Part of a small language model's weights.
Size: 10 layers, width 768, 12 heads of 64, MLP 3072 ReLU, vocabulary 8192, 77.1M parameters.
Architecture: RMSNorm before each block, rotary positions, no biases in attention or MLP, tied embeddings.
Training: a variant of Adam for these matrices, 903M tokens, 13785 steps.
Each number is 500 + 40 x the weight over its row's rms, rounded and kept within 0 to 999. Layers, rows and columns count from 0. Numbers have three digits each. The size before them is the row's rms in percent of the matrix's.

# up: layer 5 MLP up, 3072x768, rms 0.0352, rows 1082-1113, columns 384-479
# down: layer 5 MLP down (transposed), 3072x768, rms 0.0325, rows 1082-1113, columns 384-479
up1082 101:555472434523524465522572546479513532460521489477440567555464473555453535509587515506433492553506470539491478489439534466484524521489544533511507425398480442413539559498492534510502470446509446458509524525522493541526535512481464427485451495455465501538538547511520491431507507503489517448
down1082 102:413476500542468463485528502504508543526536509500524458417477498472511477498552496439571487473513517444487543525508513516442472530446482513480525512498494464487447501591489443533543408578555511519472497492522486546512432543452487450575496417526558504467411512499435591504497543502422521566
up1083 102:502488451391463464475470454502539444498497493514526516469448494472399495458508544525422519421485519426565453430545542463495472503490546444468530478528458503508478585472551574538535453355542477499494522557489528520507537485522445542513530492443488466535481487444390446494522511441511581499
down1083 107:507523521541486521459532547526453432566497542446440479476518494579509478540488497445515543529538493523507520521494498479510496486513466447545445489525527533478434449425500518527470507504541432451541430548543552492495517537546577464488409582499483522513478503533474418456466468524484426511
up1084 101:475533463514443455547479479487536555572465504488414511516531507556480549531518531475532510489519442486495464477488525496493477480484480465491536535496554536534533534509439502485560484491504488510445561476572555601458509517463456439535514452468493488530510506498468476473441452520449505479
down1084 106:474477526480491561459535475581497501410507465455495488512467478498524517482498483562551361435455396522530516547498438506463479512476540483461487445517523515469425506545526502499552558549542552530445465551535462494523458500491519535410521486501518632528538474510447509455492555482491485456
up1085 101:477457490544521584566508501485490549524462464550459526471575537530573513561572425456504527525501484495576507574495454548506543458493403494469510524458556493495497493598537456537514454466481449522538483531376457433465426585481497535446520501443507550428493558542476590519544413490507540480
down1085 101:439487443476573487516560478468492440451552515519498502534547534509475398474482490508527511444481436516460497448442506427469568488533504503496506467508478477432465466381517561552450499523513487562507528455576490493538520460440434521562493559629482526545499547485499482459480486530475473538
up1086 099:514535519463496485485507487542510481534507534369463556512443502562534564492535565486479496455410453487509495459460438437494513488502419477472503519571469534526482470565499507508565542494480497529474562486570514428477561547498495473531537522464507492457443447552445536444490568458420574506
down1086 099:463434438500497521478509518501607510531439486606507430459562482496492543540575480514557434492488500568508488518547556493505516486473498537514449461497440446443536513450366612505503520527446522416469463558459459556494477494519485534531464466469539581515522503436415497514485483463489479448
up1087 095:577488445517469479560508468463516564540490489544492468544560510404494526422520505468588495539511441514479445491534536509559497492519557616461466503477434488534527494513501534512492541455523513458545506602475425543557517586514507533464517490430447554508514475448471456466428567491535516492
down1087 094:492535535464510573491552530483479471461509390393510564478448524544502445634414458546505494525525489484545466509470462536519526489472431445474536477561469480376410523462514525509520579500493579534642593434499606503520526496531508550490537545573587416476486558528473483549576512480546540531
up1088 104:508465491472476476494507421534477541549475463458466490483471484479496530483478506448483505524532470541494496498493517419481534419542429534477477538489493515563490524487519538476421490466456496462522527505510485447467467534500503515461525457518519518531491476560548552492557533458511493515
down1088 110:478557505468475526407575513460459528508518586524510508504525512538484463497504529509452501444503465506432547482553486534520507515465466527540431509517483458520504487503466479475508465522460559443407481527534477528499469500488463467507564401539441522544461496495485523452555474505531514450
up1089 100:474409543499513546512515470544474501485555515517471534539454504555576496555477525542485436505477512539499514404483526478488482544535498482507498584515479494495525468426498548458546517452466485547500553572442539501496451551494464496522511488527553489537481485447542499492455516564426524493
down1089 102:507537523518511473519524524478516496540477514507448422473479489508414479517473439521520574515511468554576439540499512538537491389558525466506487485548504436477494504473502604577493529534497521449485492537568466512543537490607483504525450481495464511520518524509463538512543501475482544537
up1090 091:563464527575516519480485536519497527473492431529434535479495480488448546453489439471518517540501521544474533440412485484540537491465499538462495444547473525492434544405512460532483490474549494499484566503475507496495450491434484481494524474460511495554475476526501511471481458501494524476
down1090 087:457533435457578467536562480492557514489562502434525489461431525480450573490511459553578454547490527434472545555510485588494472523545499503504549467504504475436539481515561511429474497570509491540515466504532500478507538505475492489505456507520523444479512473475484499482496562536484493568
up1091 104:531496506520527455468482477465444479534538506495541501545448497495478507487493505530517474522533472477510443478492501485544565482501548520467511545441510478518473462552547496489419523481468481487471568501567460561500441542532475428551512510494471526495537540527494512517467466469504464547
down1091 102:476510515514486489547485491454513531525467432559553500526585546503515517490407534470505486467462482486432587510533484594557442513476373489462523516510493552474465450476562421464533489509548498444485490497483534479454529483440513509444427503430533445505488465542480538552457493505547517540
up1092 099:515584526520545469542506445502550503464470471515516535503501427482462484442458538523408458502543438583541470480520475531464475511530454492480497516516482543517464435472550528492451515471561444551466543459534509581548492481526467565563525499485476446553507532465537517524492455548445534456
down1092 097:474491449459507492551499503496501456493553441504472488442484525453491475485510472472545475463517549489489471483510518490482494458472538524533462454499493439527470550639586396477547447576491437508480420458457493498443499487468422469468512517451510538472507446492471520432464486535554417547
up1093 095:498572519510516493458510414508516468485536523441552478466515487547516551568547570565490551562512586469508549478465466540456493506531479465517505422497546540549565475552524463484527457511550483454459574487565579504519474456520461464507487532479483556492556432423496474494526435520440554478
down1093 093:492430502564522477490510555484556475507527469460513463603514479570523448471417447477425499433476471524542494514479518433470465533461456494457466540527475501500412513462457474499525517461466432551529511536425439414488444555530507509512476529470523518482483586537506479543527527486549488515
up1094 100:449497579480529421511519604470515520518453580481530497527526442519483527403457481453438492477542505483462439466435506484483515512475515540508494513483468440525483500477548438503443516442551506532475501527427454546462493515496504539494564418524501503515592544437512536491512520534465523513
down1094 103:571555457461487500502465527489516482510561494573503459444456442517479529530534431491531545440514530549554472490571505516510485428472442517434535518525487555492447506548516551481558487494476505529566442471568476504480509544424468553449433471550458487436463476441548521533483508482513571455
up1095 101:478487520544575483505541535504476473496555512598516442520536463491482476518545511469600444414524554479496524474495479459459518447559480479408542472488483551462431491507510482544534490510437486510486562557527521443395501592554481509524548456400406512551439504485501527452534562447468539530
down1095 100:550553470499454500464454503573524510484481489484594557489471514490519486550489510558459553551494481514530493417465461542443466545484519536546482462596489508590529511455491536452478488426542523482492497496514511484564509429524578448486474538511500530590453493477490457470508520536446523443
up1096 115:522509462517488458476477561518515519503503538504482631471466409494477504443530580531516503509540510503508437533469520496496615463484452538485457585477497472544482500521505533458476443509496441494529496539488516538585526560412492451480542453486502505554465496468484515468435488528466588507
down1096 120:535504534499484470531500482486493578493577498591445520486418517434472464469528502533502526505509456475508505454534496509527567430566509538487494525508526502436578461497518499536490427484491496488549502549513449512482559517522620473507519534506487508479512480482477506508500484553485515492
up1097 096:558489552463482462561467471529545460553517476462419485523473459553522563495463543432439532490440537502492435422430459486444546475504477509507432450502440491550487525474436496573520562512560466479443526512491538506517475534503517489467525520578521510544526474527546466481449485539560497491
down1097 090:490548516494526440504475472458451516485472455500501482426473474492535484465456438530551498558500508532522557529542563478511500466519518511492561542471485453492504449522557461468482523490540527442522523527482404557446472426582533480552590525494477459483471562499471508475572519494528477521
up1098 102:538498523524476442558517486465523481469505559492434501479507477542478517503502511447494529497521529526523468459481533427482560527435487460485475445533582513526481490478497546570537526470519495510464499568588556470464493514462486550530484495572522542537525561484499456517530486538529494473
down1098 103:542527458462498523538455383430562471478486437447510467509439421489507532411513539474463499472512562476428537502520495494508594550501526503469424521558550482518441479438434538470590393496476496538489477519452509476508508567477453515520467411573492503581432534462546527586498525464480447496
up1099 102:500562540488489469463507523567502497533515452503551551532451508419547522513518486554451518423528492475456468417482420454587507457550437529509515553533479526503578499549504477466497541479409531452482528482567457504461498490522514536539491397523493490500460535504459498457578482397500541512
down1099 105:529496444449510504523432442486543499497506522496499488502533532548536533556464526498547525478520589555516497484425474520517525535535545477548520557505528581482481529435528553451546463583533537530473519467442521511499452452488462568445377500513499490539508508481569496484479443519491504586
up1100 093:512553452500490489530465555542423428479497475455467470494470456496513510476499493469501444473556546525492494466546521477529504475419454501515452540503492477543494457512528548487491473503447497432432550457479543535519508454502480447564569462547419531521417451470468513412547549479533486518
down1100 088:516568503546470476575543470503464523497548497514465475464548526423505537503480545577470531458493503455549511431474509516435505558537561478491480489544493483384523574536429508542539541482466493478536486570521468446464509502487499539455552558485509519473554540462497510487473495447472472492
up1101 099:424494533496494476570504537530483481417525452579447499506429493464508525529496564521469539443461509527532513491549485515481535505482397523468541523523457474555418386443488471481518497459450497581451467515490540500515476535471451464541542546564489526495480495539481470515554405503547513471
down1101 100:525510507429465448459505485443499497513461521500488519431540467566521475535486475491527524496443499459468490577505509459503555518531547543415481446504540502415566508516516551541509578504540530596470483433525389474516526482474482510499516474467540439572493419395493483575457494537507487550
up1102 101:528537440506492529429578460464508517518521491534521494518501535495464546510504440466483530433475513501456495445519499498520506519515501573551465498504510442459475544445523492529512530480499496449469491512441477543513486501493456443470555466477547561488434464468552418507478499503479464486
down1102 100:553492472579535494565490512529470524516479482477451530540448482400535487522471468493557527473496547507492481442510390491513541466488481450445514506525454542453579479446393455495575521551433464505489490499464497472500478531470527548423538539555552423557512514537455473450517461483482561453
up1103 096:445437450536521516494485556569440503498441480489445493552487544507513562564539475527520486519579447544527482479508525492474469531507509478545502558534445550521528547465507498552490446511514491504507483496541505468495508516492451460464523501502495536466560547537564464492547571483496501489
down1103 091:535525527498458575471516490481486531451552510574500508542558503533472417518541504481448481448396527484505372481478463518516504537483456545452509467439526435516462454549454442437513557527504488511461461535451461518502469520485523495537476530540550474508491489495471529517466522468478558561
up1104 101:524436477493547507488532524519557468518522474517505538477351393577532590516522575531441502473494513514463512521495549460466527451425497457445471507460465537501507519566485525513503525491476539503517460494472517513485438473476467520480525484498485508598503534541475490470569477478524560470
down1104 105:547570482531454421558448540514471471513555495496507442555620582458512521504529479451499458501461480474490428492437475508496487532478430563544511517440516521532498522404502478508499467472431499519476553517548522482490561522521518480547504579483492481475508517475552471473461559549443466510
up1105 098:454457535510437530515537471506455468490520473504462547549505486434488492437503502493502548442526496553522412514514494501492554481579431445434490483516456444446473484489460507475478491483548545504513544570474465490510501546458502417597546526465462522508515492545521526527470464460476555490
down1105 097:520477560471545516495521516426481478546495464553452502516508507616448511594466432495494457474589524493454507446528454531546513493463508464511527563470489553543481510526452416500491484525470530474489437431520605502489482479509488532490498562423493524466491562512495474485470504526514450430
up1106 100:561552384496418553528494492509481463481516442520534540537483467491446574579516514524432593465462497480570467484538435586510503514483483545544485496515534492462555508497581487516548472507486473431478521500445532508522430455491493472491473504532573480541531484512468540392538487510522552489
down1106 100:517461594509604437579467569539480492472446510507515505498471540437510514465516473523546474478487433486572542516517537485482488514500469519447621475491463523469463532456507573471486487449461557459532460510485504524479587444468516520437498486521468468510459538457461531512501468480504495565
up1107 099:502523506436511463546504456499527536531509514550522489484461431488483506469542536564479567480501496488489485490490562433490529458526565502520488491477487565543465520521519490465446525496545579499493489473473509563466494541523486512570537498435497483487562478509431441444522512472495563546
down1107 103:495481419509521478507480448460566514444486482441450431531442448547540538520466429510495533489507485486519536500471487563454564491482550458466443565569441516504546494502449472595541516501499488513532449480505512422513479537531419573454400572462509530473383498453540504491498500512534447448
up1108 097:458557485511532494517563488476509488543503463616425505498538497521520508463462448511602443590605513532551504524473489532509460474551380506464464568486535476504428565565473501450461579488450481479440485459479469508471485498459472504497453506518523467530478537468491546464517482462419487458
down1108 087:551450564506492501498497509456508480483441472393561478476454644524522487519474559534510513431519536481529487465476525493437488459475605498580508498477495483585518478563531488505508514464536545510500460544474489475501498473522524554433456460499459490483493422528509343485478465494547518452
up1109 099:585526465531493546484555593541548501513452497459523459491509423452521553445500474618490538526584438497546552501480518509526480395631487514546490445484545497541520499498577527575519533463548415447566584495494520517474536479485463473541488550515508511517480436437459452444513559499505496484
down1109 097:441439467616533496452474477538512547495507505537403494540496448574504498539497491421465514515550528481456454458468510437536451584497521514502550544497493468452550453471480561429523520507455561496526470559561491496483469518490538553471541481522509491550460475482469428477507604500516540484
up1110 102:523466468503575517573519484533564500550494538532592475500397454501535540440524475501517472543535497526521476468530544497464500504552490496521449458465451515474515494505477557551461505419466476530498605517520453451487483534447478574506511497517553486561506525495589442493549517546500536475
down1110 097:538491500501530530523495486451531473508509461492452453534567446504568570581444522414469434580424374456530442473523532526484479472500526525491470461492476521530543493502498359492513503504497497465528500507565551546461562544566481482477505551521534547455502501472492428499507507463461445480
up1111 107:442549429524520403449576531449429493487636472485540551539515486427479617407469499553475463497572466564531399455448510523511525448539492453497502544510562528515543497532516481498520552493522447516478546481506479461484560513492497522535505498497471492583515462473473505495506482537520553499
down1111 108:530505463515443542495496518520498456514499563490438475570523495461505530485506480471481519536500557505469582533549509538506431515519533504557525501493450500521447555434566532531475508475508507483513529471463473421466461442520543524501529514560533518492575553521508526484481548449566432469
up1112 100:552485500484426534497497474588537518514510474547506533440464412530499533494526480517435449497484501506557479492508465417459544416533522486495545444506550527546476473503553593554503484476511498527478504530472585515501499473552482549517500452508489496483448524541540494464476514499457549460
down1112 103:529406496549486521401496529492492469477497568508409494499498528496544486503451446552548463524471512536491553478420561533468476439540443564514497485568461584481513540464527501534498441567466579471507627547516482477536567543507480468507455577534549490528503531503544546476500453462569467483
up1113 099:505486474510483538552467492522546505547485513540487518484499394543580502470539480520489476489518438506514504445450515549527485474551512481497500482524600508534462389592507495454507528478486477457507512522471575468493467535520473515517498448466524566490469452503537484496566415478455553495
down1113 100:457452473460449453488518455465498498508534491448526449616460486530502517562475492497472482491474549530504509459565467536534571558496512497523415498498468544526585459531473524496541459543497541538496466529486437568579538472467515460494477527527487552442512484517474474507402554508457477512